config.yaml
n_layer: 15
d_model: 96
n_head: 3
n_kv_head: 3
head_dim: 32
d_mlp: 384
vocab_size: 512
activation: "tanh_gelu"
norm: "layernorm"
norm_place: "pre"
norm_eps: 1e-06
positions: "learned"
qk_norm: false
attn_scale: 0.177
bias: "all"
tie_embeddings: true
parallel_block: false
init: "normal"
init_std_qkv: 0.0237
init_std_o: 0.00432
init_std_up: 0.0237
init_std_down: 0.00432
optimizer: "soap_variant"
lr: 0.0051
beta1: 0.95
beta2: 0.95
weight_decay: 0.086
lr_head: 0.0103
grad_clip: 0.5
warmup_steps: 200
schedule: "wsd"
decay_fraction: 0.701
decay_shape: "linear"
final_lr_fraction: 0.05
batch_tokens: 32768
seq_len: 256
doc_mask: true
train_tokens: 121100000
steps: 3696
dataset: "wikipedia_en"
Each number is 128 + 24 x the weight over its row's rms, rounded and kept within 0 to 255. Layers, rows and columns count from 0. Numbers have three digits each. The size before them is the row's rms in percent of the matrix's.

# q: layer 3 attention query, 96x96, rms 0.157, rows 38-74, columns 0-95
# k: layer 3 attention key, 96x96, rms 0.156, rows 38-74, columns 0-95
# v: layer 3 attention value, 96x96, rms 0.157, rows 32-63, columns 0-95
# o: layer 3 attention output (transposed), 96x96, rms 0.146, rows 32-63, columns 0-95
q38 095:132071164103120098177126150137134121086129105111184165104123132125125081199153121156130147135148117110112122119155151108140121117133143123130075154154149065088146155111144103156164148133145147122134130129132126149120109153115107147116134130121122128115164166118106127155125120129136075117
k38 093:142086131128149139126160147124114078156124165123130116121103143131161124128110110177123127116132113130145113110152108166117065122111163140132146082146101155135092159100151097083175096121115144141117142171137089129129126091101093143136135113123138103124152096147088109117142133191131123105
q39 104:145119118163090129104118130078071131127123146134146106111144080119163108117085094109115118114155141134127119080150107153096149131119104130120087165128116108134111127111121092131121129136122166114148149152129135148126132125140123135101085095146105125122152151177112205083128144117085141156
k39 100:122144171151129166158150102126131120141126107109124168159138159113142125079109116118136160141147103125057165134136155097153137121077096127084137156115095126130110115161097167093140159130121080166142147128133121165115108134113139112107105125130101128129161135138105148160093112106145106095
q40 096:078080080131138114130112097103105132129165146150118093175120157109139127123135161114110104128094061120107128130123167134144101148145134125161128144127106149131122116160116116150175108128179164086102162137102169152108110143150146086147138145134118124149105120131128149112144109106091142108
k40 087:135117143133138076129094150113154098125104076156133111167119146114161103112160159118176199135137171112126122123156109126111130157144099143179078143133120134139133152118168148115105132164088095153113118117131155109110136138153111092117148136133126099110126095101141094120146131144120149155
q41 102:105135097109125122114125112136133155140087127084166136094113098131118163099130100133106100130118075140164131045108126120115158148078106089139132148104111137103136102137171126113139172129124107122150128161127091126136124145119119105137151158113185129144169115134100126124113142090130100105
k41 109:138157159124106138132143122144173162141144111113185127120130118144157146122115134074099123170122091096148148078149147144126155167133136113145129159158145089136168095127138107124159107112130156113154112131122128163099142097099118128102089130111121133096141143114175148081116135104119076107
q42 095:139158121076136163122110113121130122126150130185107105165116126135126120089085129116112132197140131127113164098131138075133183098111141158111116164139117110165130110150080103127130123121123131129104111189149122102092145169131104135119148120140127096135157109099093144117106131132128141154
k42 095:136099086127116118127108168126083132089111086106097088108156148115118133157118131119158122098110129113107137127135095155132150106131166128131149103127139062128145082121135192107142140099120152115132102136146092071097138170126157096136107105111127125117127119122102156137101143111111090101
q43 109:145132130137157119119138157164162092175134097092159132140128092131132117126130141149101114117177122110115109157159120093098196114130133139120148094113116121110148173133146135115149125158143120111090138148095130095103145098139108045131151122151148114126138132126134137133190093113125109140
k43 101:104154136145117118122168100120147159125104116164127088126116054129089100152149111132121152104147102126134097124129121141162100150120159119114123129088119165136134104116133158147136118107075108111134118124148156173156115151187164146108097172158095135140118090116133092130120114147096125140
q44 105:125124121128155147156127051132114156174134128103131146144141111082151126159094137120127142126139154154145131129114136122075136144147156118128088141115102135126119122157150118174118124144168153141087069149125137176145123108117127116115102108082152099164122176080118120106158137142125142141
k44 100:101154143112140087105105129133115133100137077096108088143134123164115189096149110135145094143117103131124157101099124127140119157113132087171121129116124104091125168136129118150164103124087116119162139143139136167120124159160086129131164121127096124137145128125100157137112108207142131136
q45 096:147099162137132092134114092118130118120133132183168101162144123075127157126124147091116123147158138146142119120128139054123138140160118138091097110120157125155149127099163124088152117178116117101113121135158145129108113122140124150109127177105138130116129073127151070134113133093101126136
k45 100:123123148122113169130112096150161089151139117111145109099174142166143108132196129131139106109058167115148093150118121131140105117089134112094139130161112132116148098134128179115120130156145134157077143118175100102166141118132122110153137099142130135120115106143136149103109110146161109149
q46 081:141113157117126145120127114145089090136105124130119135077121092142120155158093137143135175119120109154113143128130130142141127109137132140164119109112153106113147125176099149109123137140170095183141101105153184137117091122121122091095151164099072149120149174141096116125144137138125185146
k46 088:099152114102146115105154124121101068133120112113118101154148159117089172104127126140093098148166095142146095170138113110094107130149123131145141087106130145172162110147116162162155127107111140149093190147136116108130124125134090091127109122100144149133146105104154107089139093130118148115
q47 121:129167120142114116126094125108160119170105087168119124127090132120123128129145110124128133122169142093162138107143160141131181117094165102110113102192133130145160127139094161125199143096120143138099105112151140163155135105176135128110112107118132128148137104158119118158150145165113159129
k47 118:130133088111145116175173130118107153165065147121139128139121134140155131127136139147164115150112163164101107110112077131121115164135131134131147095134090176107158109133114139136160159191109126115117092104139108122102139152147087114153111078134149148148152131101145127159155141106134135151
q48 091:107166109132137117137110153094121136157172104133195128107128078128137122103105146116129122195101133135112136137144123115124137097176128082098117106093147136116163106133147151119133152108185114100120136112135114148151131148145144088129091160137133118141125124129134165142149085131148189110
k48 094:116132115103115143095124145132119193111159165140139153134192125113092141149137177180129128147180132121144133144128111158117126133117123145127137141123135104168113103100129140098156111164079072125140140125105115098116135102161113093163091128142084106133122148152152113124136146100095127121
q49 104:097125125125128114093140124122129130169124128063135106125139121089088141114096132133137143098147129140183169117104159128139158127177104105113189145164115137145095130141084118143077105123138126180135146127116147132149080159161126119101142123146125110181129125161117136112110133124131129093
k49 111:117138140114155085115116142161102151137119113114120160111140129112150075134108142102133124156119109148122114129158152114120136172089180118151146121137127115178167128138069125126110114137162132129150155155110137127154112139125133137133170178109133081119157082087133089103150177113157122153
q50 105:146127136138133148101139115127130085131066104128149098132140136150159110097162142121133122140121154094149148126105190133127147156155098120087144159117122120096085114084127092140091159125134149152183108128140112110137148157122164127117162102159127086110087143109109110088124096114118106138
k50 106:139112103090125113113109120140104125088145083144093115093119116151146113150095142105135138137156138124120148141155184114119145120095177117142151156168116151135127130125136132155158131119136142141169119151112131153097147080127168138101122128092117107106128091129084097151114176126153057146
q51 109:147123133133066124154125152106125110166087147171109159125164137116115123093083135131127157114109118157106117153115094149134145126130135179107128128124100146141129103138154150134094145160122152150122178127111103143146122154173084096140161168104116168117103143154112088109138154165150119110
k51 108:096111155111101165127101142122114080141150133138167111157162118146118112109090119144123127142126094102126133116115102122127136089180116093144125138107136137141131093167100129150106079098087140143114143129099129157142103166141143133124165116141184124097147144096093149182125151089123150152
q52 110:080170137138130130133118079130184099129143116130119154131128147110097142148128108131116135142116135152126097139122128139185138112116144080166195141097154108167154160105108161099156062109133141127104114106096141120116113141106122119106141163145155129101144139146119120103141130174135127160
k52 113:097163125143110105146128138154078150125125123153114138132086090095150144139135153126146189127087143150161114151147124150111108129150135140127113070100114129110158114186093169130169135155074128142111126135121134116153151113149119139146118135160103177122163145123137096123132103138107170140
q53 108:131128149150126067132123152089120095103172103091124138155116132127131123142109173122122115117127152108156094136121145157109078110110144166123155138099162093092142123124132160127115143083136210109115136131104120089117175122103133127115130109106138133144109122141111120142120100140117190143
k53 089:145136150099081127113104118126150126115090155157094132119101125115144132120125162151147085124089088106145125133122128114115112099125128101161152145071093194164138141149137148112164115173141110168151132132121149111123124114126159130160153152153097156179117121089126143169153122137154138146
q54 094:151102130142141115134121106154108127135076165099157095148151140162162153117095116155117119167087127166173098084100124087096083098116155138114165152138095135106139125094092096135126110143101139142144115108142147149090138138127113080120147106100125102099143149126147136136140104140151156142
k54 104:095087138139155089099089135128140159124129066081118108145147135122123136184095145136116114139124117133140092118122131138115132099105138098116121165129098151119125146120189139176140149123129163118130075135135135137148102199108107115155109155111119123098159156129139157110115120095118127114
q55 097:116148117142138129099084086152136116126142103131159118163113122064122144119098113122151123151138087109122123141143103132104098123092135120127119146134123129161099121101112148142199152120136119123118077121188108096123110145134199100104112137120108149144145135130160098116142161119179118132
k55 098:125145128127143133166141172112123161129161107145106116112159155126115157149157160123133116094102131127132096113133079102104154152163138085117091119103120150094122122139143132095082131176135164103100126120096126168152176113128111130098124128097136147110094117093136155140143060136123118160
q56 096:116164122136088171112120122118133115112151125137116167121112094102102106173142107124156131138105157159117127093116134135109096179131090112116152098132124109123111105150070176131142134152127129141154110136102200164142171126140178146165108128164142105103122147151118145151115131121145141101
k56 094:095102120122144154142144064096091154121125133133090162133106144164100162109135148097151168089136135152151142165148111134147118107136092096126126127090147101126110170160120074120102135128099067120126109126108127133117158136118119125106134107115145153161174101138158131135108152142093145131
q57 113:140126071129088140084110122142124144128074104126120164144168142157142106151096103120152148141147106095151122125142123081126146160109128127105166097174110154140120162138144144124111125118162105156088111170139177133122127136166071130122116109142112128109148153131092139156138133159112114159
k57 107:130149112141162165108141121092122132150158102139105134112128125148126154139144102110138119171138147153088099066118087150112136116122147139100124083110105133153115129118126119178172171125120119153158096115081133117106118168187138124099140127155160144141144122146149169120114133149115141181
q58 112:096158100107102143109115052162112091089098136128116132134135122135114148108128130073109100153121152097090135179156144139104119102093126170139111107131128146094149128128169143158107085133103121133125150111126121140122118102180111136153124143124136107132184092152144120158142148114131117144
k58 100:146182103140148148113119107106119136113160141114109124138099135141090141163148117123104126128097121146048118117120083157113086099147119129113128155151111160132170102094105140133124151151162128120152127114181138155151106144136094141115137095158149131140143154083111114077132113109148099151
q59 102:153106126140123151165140143144105168123125128110126133111112099131122139098107166114155102107101122137135075120134101142144108122140106139119092123072109100118123118095156086118133126171164158144118068103121112151115096133148101115141108154129124164155134142092133143111179107178182139159
k59 111:063073122161151163138165129118138147129168124086130148125133118127124106117151150144129120098157103080103113155105174130115112129140091157122129156131124141121105144131133137115095081112121155092187155156107136098105127133122136140177137151133138160142114141110140103120081113113118160098
q60 103:146136124117141147075119155144092089127132125130110162090109142147135127149149067120112100149109101124144092108132133153141127075099171178123140108095131146145147125166139152120077164153127122141124107138137142128122110156080136123153103093154152123090169099091110131126154125112129095123
k60 107:133143122136167137170164178134139169148116106129159116117131138093118098128131123140085142104138143161139124108127114087114099084132059118149150157138127100118128105099125104191144163124117109158142158098143132129127141143126176141147102110107154167097130124136097164105103127123108130163
q61 093:140119140129120118118096110138129139176118091105155122124110133113124143112134120107111144128159164149115155171153135117115132109169114135142100159073092133145131142107130127085119107123159142111149099143160076129097089108064150109170123141135117124168120161178137103133108159144133073141
k61 097:108121138153112120117108133161114123126170142144141088115152127122139156135093115159126135121105121073091141140120183104112085141112118070131140111102157131121126134129128139166116122113149129147152177109126101171146131096121125159078136107109125099172149146084115145101156094120153106177
q62 110:074140168145139143174146120153154172100136133115146126090139140173092136130120142100083126145165129137117136123150134171103134102100163083102137150105097125133147169081111109127122132169126094151132096152121155101087100147138144122153133123125161173150108144129088126131112113113111125124
k62 111:107114147177118099118157139151129134142139119113152151168117106163152122144167132125104133141150118101142118137119128102149128111128188161103160121097177129092119095090138106110101129090132114165181160140136145108114128098099127127110070147129120123087132100132156111112136111126175163097
q63 081:105136121115143159143136147077130105132137131109139087111166111144129134124113105135105116188123140125110152143115098152181114096138114134111153122122150106172081157160094104129132161161133134099091150076125144158122142127166118133166126152137127127141150114100127089104124131135121053101
k63 084:126120151140122122146137128155064163099116133082099150137130107150169094093185117152122161122146160154164161096150122139124131100154102145102167155120140110125124144117145142127105154090134105131125145120074143127200136134142154141139136097169122108142158138128137139126116101132154111158
v32 093:113107128159125098154138098134091125141144143174132160096122140116127155113167146128115119146146104154117120122113129088127178134099152136141112126158152089117103151187112148161129123124162099154114109145132096119126151174114124131118156119108137141173117159155193131165097127134128190118
o32 095:142147121114108166120128136099137135084085105097145102166140084143103129116119124137136147085101155101118148154124137164134110152152107110103150123092133157151115112080149128098119156157109139127151177100131126135125136097166145167109150145161137130104151128145131144119162138124105056174
v33 101:111126082131136118118163132177141151146125172119112116125069147142200091122160149084148109111158086157135147100122093120118176131125142118108121122139128110133142086113107114141151120128118118147129156153166132106142123154063147160118154129145123112156122124155117112151126127099130117083
o33 100:115166144145134164150096102094139133109141115150161152152170105094099156092120091174129122133131138118117123178149165112151092101133105154140174112124131145139111139155125157132117123152148131121157140112112091154153151104197141127139114139120144144123155169124131152115131145163101113186
v34 090:144127132140131096090139133065118125095089121130134126136131120167108102160116095092137156154134124119139115103122130101112143109122108114090147055184127120106119111147129139088086143130128168163113156136133153083085109125126141147201136117147110111101114154150117128120103135126136132108
o34 087:136087146098100163176118119185100126100170140154125081121117174110166121078145143146137142154101122094116116136119129141116128115119100099155086173108139132129107140093139132157137109160147102103109071137137104135126101116110098109091126136093129128132147081131119138141140103137128110153
v35 081:123105104127088109137137154158153123152143110115111131118097153137099117153104136106110137113134108134171145053157093124138139138150128077073139121111187152102133112144124135134137157120138126117063163113132137101104100118122165110114107106172131112156085110125134131123155169129158131115
o35 084:141121149156121113116098085105117119096101158126123157084105119145114144063161085153154119141157129120091127123097165145143101130114111099164142144144074101119128131103185116175131135112129127154173114112115120140116122120107127120102125130095100136118140085162101129149097094138095144138
v36 080:148145145139152134113098123096113129140150132140096180179103140147071123122121132104105115158108177141118124126124150116137140118129140093164146119119130140060129095122145145086115164108151126124192116105137149085125132102116121092165173135140147139089171129126149127158134130100137147133
o36 088:149100162127110151147147152180114152116106130084133090131141115143163139134165150131146131113170124133131139109124104118121123128106151130092121120158101096162129127103102101150102143179141104159080168121134148131120092141111077120088108137106112080151095079164123132102143128157151139141
v37 113:087123149115151199127143109104140139141120155156159128146102151145100153143127139137123156153120122127092125128155143101129112142147129113125143111122096120071118106133123129129138132099130089165159113094131143210140107110137190137125134130106141080144107086074117129154107106129135129118
o37 114:174136109148112075144096142123126120114118133097125126138137124101180120124136122092122109095113130149223112115099119139131159101105138154149136146103137157199125149121121125133091136129112158124104128155113134101111152148112089104123133108143116168090155139172140137102158150130132114127
v38 082:093135137132149065125157124139127092118137150084123134117153162147092132125115164170106115166129105141111152116127121102144166103160138115096154098091120083091110151165152122111127127130177080131114098131127119126136101142112155124124161147134131149094124096122161135159169119088138100154
o38 083:171153136110141123172108105124163144147130132137171118139125111131130111129132064128174139088136135093117098115092199088122084138131120127134128149141149150136137102082103107152121165144130141116135149084157127141142134124117085120164075115132116113163109155134120155148100138152108118126
v39 103:148115152133163112118129099114134102147135088164202144108117176138096133105122115078136105125177148161113098145101122192131141136112115107123132093164146079121111127124118103187110110115120087147099141116124155118157134131098125121122148116116138126135102135163091153137129145151125108138
o39 097:101144096149058181125134141163120162113106135092107099154134119129110123150098133143142158115092140096193135103111137084156125106104129124122119154123135133183138118136122164080157136147162132129158074149107103137121136135151130095118129154118127106120156124114155126155113095131099114138
v40 096:135137145144168134131123103139129138121136153144144197123154143112131078117093084112136106102104163148137097098154124148113090102115179108151105157136111154139114125158158124142153112071099127150154071145138166120136144138108140106137150130118140153143111092133145122136102156073101133131
o40 100:129121101118087113119132122140108095119119145078088065188112145134157174159163166145093124121184130121140132162107128105115112161121118118107113078145137110127104115093122172086145129119132115107096171105064137127131146122125096138114127133121115108118151124143115125110118112145129137136
v41 099:120165102140067115107158168115130076105096090170151163151162117109139083123124132150114125146126142147128129132096145097161132128126159150120094130124119130130130174112130150158091151148132075119096140120127145130079118106130073125113129115140157118128087153171090129133123117144115147130
o41 098:162145133151140158131132118157152186131148140108132122111040115156144144150148114092173133119112135109102157105140129151099167132122109105151173120141130177140136121104117105094130146142106133121166120168130123138166176137133144147159123137163112136125107103100145113124100144097165139107
v42 098:139147124097093133098129158117166169123136118089105097111127174061107085122167132132101130106146128096121109146104129170133097161108119141156108154120118112121130129121158130108135137084110133129123105124134138171125167146128147181106108137095150113118168094136082103126145155117141107166
o42 098:068129124162143087125132102146108122139136116154167147148134107157151153146095127134152107149140104157142147117142095053135108126164129106111180149132132150120146098163081134137109103129135115110128144127128135103127075159125083089159155126122116133124095158100121103117125113145129175112
v43 086:117161131140152123125101108143108171145094111127123132146109105140144156113112081105133126140200108124118124163153160118135106139117141176142063128123109129175169132105138100164087080143097133146141143118108166113151125152138114148158170097114148129112127127140141101140102129166111102144
o43 095:155102125083119152107145162131112129098148117129143093138162111086105151152103172154117132115111152146107121135168091147135143123143115127130162133125165098128136128170085156054178137097148131097122120181132113140140122164121164116099087134122117116144103134132140169109153132109137136119
v44 105:113158103107093116151146132096102133165157117169176119164099132115149099129093134131110129165113130116137135090119105108133130122135108142111152169154142151107124132139152134157119147104153153129123124133177145104126200122134140140132126134140110168130115063146130116167081150133188143122
o44 101:156118144137163114134122106149120167103077143090103169118131156163147182150144119121174119108193177153098149116140157135136106151126123127134115092090103138117143119107147098112133145140156138129133118089094093153114096123098100120127118118094108095130127175121132130110140108131089104125
v45 093:127137143147080068124089134101110140161153120125172134128108077130119149110122117132162127137142136129096127150104125120170139104145127096111147114133096135121115159152143083183129126095112115079071132120134145083143151102137167094158132134106142140130150112176133117101130122167114104123
o45 107:125138116114124139118139135128180144150103135131117110141185138137119125137125147134112135141150143140139110073121127112082122139110152137138105135124150101126147113103105154057165146157146171148177113156164121177143104126095124168181117116106093145115133162097108167115092134110158121140
v46 097:149136106138079140121171116165140161141167129118095105123169136126123102151133149131132116112143105152115142127150135101192136162120095146158139155114077129139089131151114133151133135157169113106120094125114128092114137139105115090116157099146064129151172149127160126171133147118129120092
o46 102:130160121142143126146146113118124116113106133114181148137127088173123120137113101138133111130128157128145099161146138110092095070130168096099161078148166141137156127084134109118155157139083127145132157115186106155126125084139137153144096153136157135125082146137128119118085136155108116145
v47 094:143140140091145135138081122141139140202145144153138131109128060142122128143092125144131138098128113088103080140153155138105106090133126147144109147138133130102122097130117153111140140092136109119126138150133086161123163159128161083127114113160128133127111107064117189144128147113132108110
o47 092:161125125132140120136176147091098125062140121118109168168095159099086111121163161123128143102164136166154136143129110108158140173146177139106104114111120100159121156137125145122107107137113159117122121124151170110141127135117105167102128105101151124134142115158129140126147114160135192151
v48 072:153074115115126094109170147091086170106140141134099130143143133126140139125092092086111119122153135111114106134176120123133120151114134134143164130132101120119143159190119108130124162147079116137088136155139143167119113133111136159150154137132137114160143151190095137097090165152122122138
o48 076:090145156065132133145105099104138103147077110110160086128141124105124110111141148124121129123090093104179123125103116099115124123128119094157100136140175143100097100106134138076152106121153150074133110156135106118137104119140114103136148129112117133098150117106125109136158097103072105109
v49 090:123143129117134110145176103139142112126099105145155117145163116117161150138114134101142134113071107145134103116091102117123112095143142132099144123164157115113140156133181138138105114132121130138092104196178154088092150107145123160080098117128137105143082116148126125077119156125126153150
o49 100:151140095131137120132108117123142154122152157137108129122074161148123110133127103167121146156176140119094173118156133131140101152112095134155108148090117151100066099100113163096140158107131139072168098097093116158148125121109132123156159120121103123110162165099132120142132109129107096102
v50 099:130132104136150118117136124131117089103132136118096110119133126148090127150128156099122099118078104213113106114148124099120115111110069160162114145161164134135125141116108084106127122142176173136132145151120138155145118100103128100141109101103124109155156112119128133120121057147104154138
o50 091:147117169075112143129127135137141171123106108161141114124153136125145120083145087129081161143124151092146149157124114142104146116129189105079103128110094140144122078142177120153135147109107112188096141091133120116094131120141163126102115153120116136104150140148122144120141158106154109124
v51 085:129074120129194153137130136169146126104143137119154148130109123115090130130105139124133139119125128135117132138152115180136104162133138054125163124099149154143134132120132102145183138107089128096131094141150099116128123067143141086147143150134158110177132099113095129107156132110161122131
o51 082:111167156147098112146122117104121115164097133099090109107117128147153121122185125115091101133159092155165111148126130100126129133097150165137133128146106097116101118180161177160107126116138152178133158145119190114112115152114121115118132138107128170107161117135122126132111089148089155131
v52 102:117099134116105111116136098180158117124111123142151101117168133105142143159196130136118143133149128171114129122106158123117123100126132128162111157186111100177130125104102157123146157108091111089177117138148126145121153147132117127110094147131123103199161146151125146154134092132149133112
o52 107:094142108132102138137123155096150127105135129164088160146105127133114104114106140104137130114098111118122141158153059116109149128121165161121168077073144142137113103122128128129098053134100122148118104124093117094102134108142132170128159151161143140075097140113127094125121141134119136128
v53 088:081052066105125082109132137147122089126130154104097119142113115114147144156093161120095111139140096158116104108162119101112133119149144130125121152109148126111183140108129106136103165140168089105128135153123109145121102137104128138109105141150161110148102106154094152127115132129119096163
o53 085:172155187070144145141095098094171160136094119117152137106122111076088142077156090128160147076102102106122160130112140146150143149122112111157133119134134136127092085145143107103146117112131163118123140126109115113132166151136102100145104111140123134123133143101139123124156126137107144094
v54 088:117112148136127152156121142109144106096110162146164112148119111117163076108113117109171125173165173122128132142132123107129118118147147120121172098159099143098115118115127110152167130113122138083170184123171115120148144136122108107155096198110154159107091105147109129132124105126106126123
o54 086:125131150137147149126089131158148122179146106126076143131192147105142163129170135093121127097085119112136102093143143147120129131108073164125069118147165125163142137113114120138098111184140124170102120142123145111130147124113108138150115106155108142128141151080112085109114128123130118125
v55 091:154100129119110149100136125105112187115114135094106170100135135144142105154137103116122170121099137125136104117124127109124102116118119109123124095158146121152114119160114134111152144109110156114124126129105119147165125151109158160177071114119078098167145120137065141160122068086112145114
o55 089:089103112122128129164100095141151067131148118150157115173163113085108132102117130122114136146113089144144124135147086112085129148143145100172102146080128134138135176137161130151135079134141112143120144140133136129087091103126106122082175129142163133081153140120135151114133132145148128140
v56 098:151122112135104165135142141077116161131149151135100142150123146134146168120127134155161112093083116117111118158124098105166127141115121121141154116094153135089108135152114111108110118175152135137163149159123115154116168135086136147077114153116154100159152118132090146115098125156064165144
o56 092:123149115162155123115110102111147133124081116099168134124161091111116100140110132123123116160145138156178180114124121151127119109118125114132094161143095160130123159142143106136131153115128126116133140119169130171166113119170117134138179106095117152125160173086173112110178140127178118119
v57 107:124127159163151121131115176124162124182139127102131123102128151127147095157117108128155150127179145172135151115131112126103087152128125114132112124117160132125136104147108133158177096111159078133153116103065167148094110107101170141102133108138143145132094132127133148138151154097098094106
o57 098:158113100128093140118136094129103098113117150130129119156121143114126185116103147131124115169122135126132125120060192128150163093123089130129155114150112106166117153140134145097132120129092151149108135134124107146163175173158112141174114139139124167145136121135124102137078127148168154149
v58 091:125144139133146141155149145137132125110128135143115115147173100121113101094142113101124117118135168114128134154137119195094180134120137150117157116109120143101118157120153111110172094143078176135125065117116112131082128098142101153118142143106099096180107126111129132114183103099129139113
o58 096:111127138138140148133158152138096125158132110123142126111093179159186109161152122127107132153105091103157093157111137086166102135132113118114127145165146164130122137142118155165097151125143123145117172105159145109148144129133155095162147143171154166090163131129128114165101156138091123156
v59 099:118141122122111116105140145134121081092139127075128122131156154111152112123142127144139128143132151127096158131112147161105123141134075160148084124090122122126112083118120062138150120129141106162125151166137164174091139148082175072105156106136144123128137143136120108120122144150113090165
o59 103:130147116145116151120111076144133154165132104170141104151108124127131133131095138125124127101107130103132126118098146125127106101135138093102162129177138164114157132123100175099121106142104142063124096110130112137174135158141112138185110174077102140161124127123091118095119122093110158104
v60 103:144090100091148099112128119114094112132128085138165156139115170177168100105111118127134099092132144125139124107166108154122134131124131147139148139142125110152121095114115137109135157133098116123137164090114141134156072093111083149159115110149091175112147156149081139154120126110167094110
o60 102:087132131115114168166131132149148146136110144107116148126122140130120136169134138112137147133143121119160132130110146112131146110120156138126094071138133114135140165148123095107167086110186109131113080138085084109097174125159138100087125135152175061156102119134154135157127110131101132130
v61 073:102137149125119094175129164119091120139137150087096084131134107111164095115091111118106140118129172084149174106122104147049129115153130120117157134117133151110142131155116142108165111115129123106116151133108106153112120142135169133135093126121129164108086124126123172112163167117155105133
o61 071:135102128105162120110128098108123077158125107145121146131118178117096146119139138110137121136097097116081112110073177120185127171152090136146084131162131110121116152123131128150093121132135147096128115117143145094185131162138097142172143118135143122156147101131104080142119130144100138140
v62 080:107171124145146111138137153134170118104076097119125117126119141113083116112151105093146107095126096179131120128085130155077126126114145140137120099175181099112122128104126116126133094127104140164095143116129170147137104121123121191126106129088140095158108120110131117119155094111116159102
o62 081:120108113137097156111129133170098161098170135162129110131114154145162136115090105133104155161113145095111144125118109100154141115146111099114151183092084182158126113164115157142079124093151100135156119113108112119137143151144163103114129149134106158088154116132123137137114161137146134170
v63 092:160077164145088133128115128122140131142131129138104102130144137110120152171114118092137144109181163135152122088165106113136141113162148118117163100137110154113129178158133147105105127122127133094143134119091116121072113145111129135095054117108122086136111147151143161126131159143080139144
o63 094:130115102138122134108121138119144063132119143150131145123138141145124125090152160161144128179095107113125158136110110168130119143119101110167114138149166116149110126083162115148177132132115135145128113145159130123134133090110103155142195131161133178089121122114119060151142100159155125130
q64 103:140104116130109100106129123098113078103094150128101096163103123181151147092084140110084117164075131165136156131117104139089138147118159116178100116064103117104118152126153103142124105123084100144141152129141147166149134127122116168144145127145115122133158129127111127115129132143122107158
k64 095:100192137128149134113103141165107120126102132102121173122157111117119152147137144140066120147109126135093148133126100112150115105120098115122120132083141163118091117190120119136105153120111133151177160097129172091101099154094151179123133112139113163145127113128146135120106122139115158161
q65 100:146106135086071110138122117118126088163145125114138115103116133167056111105132122157109133140091105100117126124133147119182104134162176137080141105164146114134150094111124151120141142118120105141127124099182125114098134131159108173157169137137141157136112103123120132139136163133167127148
k65 099:099130130138158119137131100133097119141111132118181141151124130106133114111142134102109097152136126159094132119100102119129138146137121157140131122147090113143154104154075143137116053170098142114163130115123116124161126148160146110161072138163116160144157089134077127110123116108075096153
q66 111:081125124139087150137148116141175137125133109138108162172128126114104161130174157133172163096124112105146171111115138095154114136124128117142185123135098107155120111124143116104148113137151176164088143117077143138128149158152110175131152131109124091117130121099168146121150118151162136142
k66 124:117123122128110129154142117109143176129108131152089092100098105137105134139121083100161120138124203108141131114076111147125139131110164079126133094144128113138152114138102140083171125146116113135139079131119116111116152116119113097109104160141140171144179111132093118135120158137164171139
q67 127:111120105126115124128151121134092102179149126180164126133096121101124113149108154122106183166049132102113128110136124123119105121078119058155144085115114143119143133134147166105158147147114093140119094153110140136144138131122100139137138153108144136136159113115145129138104157116108160103
k67 134:120130096160101113148146126118126141183137179125073104140120142153116150150131152147135115122141131141162137098112093154115114128149115067151116109138106131144120150120117151125129159127119121143061102113123184168136127149141124099103113110141166168143159131113128160149077148126146174108
q68 106:104077168145114127134123089114097151130131132129146132150140116133167084081119117133147172148117147130153118120135137135077077140108089122098174157148124162098142097104173106090187182128122143142135135138153145120108133118115121129126169117133141122109130138113149139140127110156094161148
k68 103:111139110161133134128099096103162121131141136169106129101083130159109176123162094103121133103130107168116134138156133136160079176129125147175126128104111142118165157131142121159139114117164111138133124095126140167161145085195113129083086143149113138107132128134129138103115102126159154127
q69 122:115110076126147158147131095112109110164145137086114143131140147124120151081103151106158141162143178116151163152129132118135131112129125152096178098196113150178139119115105114139126136125131124149108126115116108157146175128154176109126109105123085125140111138136173112145118156121110162096
k69 113:163117080064146119153136111132091093145136102100101135140112117138127170122121123126146138136110137155122155128114123140113132139175103099141154125143111114162194115096144138150126168157095156156093093121156108130125123135182152147126133077110129119141122114077122133133141128170147121165
q70 116:088153117139104135113079101086117129123108146147124151094128102150141127135134134187147123176136107171091141112163142167104115118125142119107130080093108104146113130102128121131107090121071134110120136096140111097109147164110134099152122168158106124113098107148139152136081154128133161106
k70 109:145101143123123118190168133133170149166143145104131120113095093128129084122130124147063141115129102127084120168137107125140147102146156159138140135069121118087115142112137121132095138118143138198174116108135132138114128137124109153114103082159124116184119137122139126128118116116137109153
q71 112:117141126129153158156093127121144139120097105136133111063123125161143130112098178161090093109098104146172110155155109143105120084133153157139117106146093111090126126131123144120122115163151131151132146133148125113150155150162137122165146101156150139125055097123118078117131158115118111110
k71 105:137117130138130150143139134165114141127173126080151136103100126151180114091153135125113113150137094119152135141197097141127113133119106154122134155128144143161087116134139130142111131147083137146126133137139097080057129136083127098160120113161142141152155132103162132131109094154078139148
q72 100:092119110121132142054143158119132099142159190127109135119170130157162158120167084135143114119161117105200140115150154128111107127121108132108181148173143103112112128129150129142131140101113068141091140144143148105119125092128142132142131144125114114150150141094119127128097142151128122120
k72 097:141119092141158102091117138113152068155082143156139117100146106132127085128060117146099166159113094133115144134105112105131094204146125127102155152141120111177121119119109112134136111133146128126147114135109139108103151095147156130095117112114116115139124095108165123116130129154145136174
q73 108:113130134149102095070119109144108135136113124119105133123123103134092119119137110098125156151137116130136170112082154117132074168138125102080144165141177139150108081125143114145098115095136142104165113126064179146115107126123138113097150144130102113167151143095114120122130154115120140089
k73 101:090141151111109059153108130156114085141126134141101144143085125086174141143111112091163174131118128150132096127092158115104128135122143105121188119163106134125170095130119153137174076135131096149107123133134142130137163136110137124136144127114091116180134102149143142127144145130148148129
q74 110:167151147138099106166139166129166144127125142110140116144147136122120147106191121108131140149102094175141151149095080118123146142109112108123111113110098116108097122116118160042089144089117100137096097104141122094144113132130119119140129146155169160141115132123127128161113118155092133104
k74 119:094073139162132139155144110126102119110081128136161114137148086182113167149133137148121113091143154111123163143123150156138144114164088134121162159104130127157156133130154126111137105127118116130124146129123132130094094158063153124069111145171152142098123119175145128103136105119147115115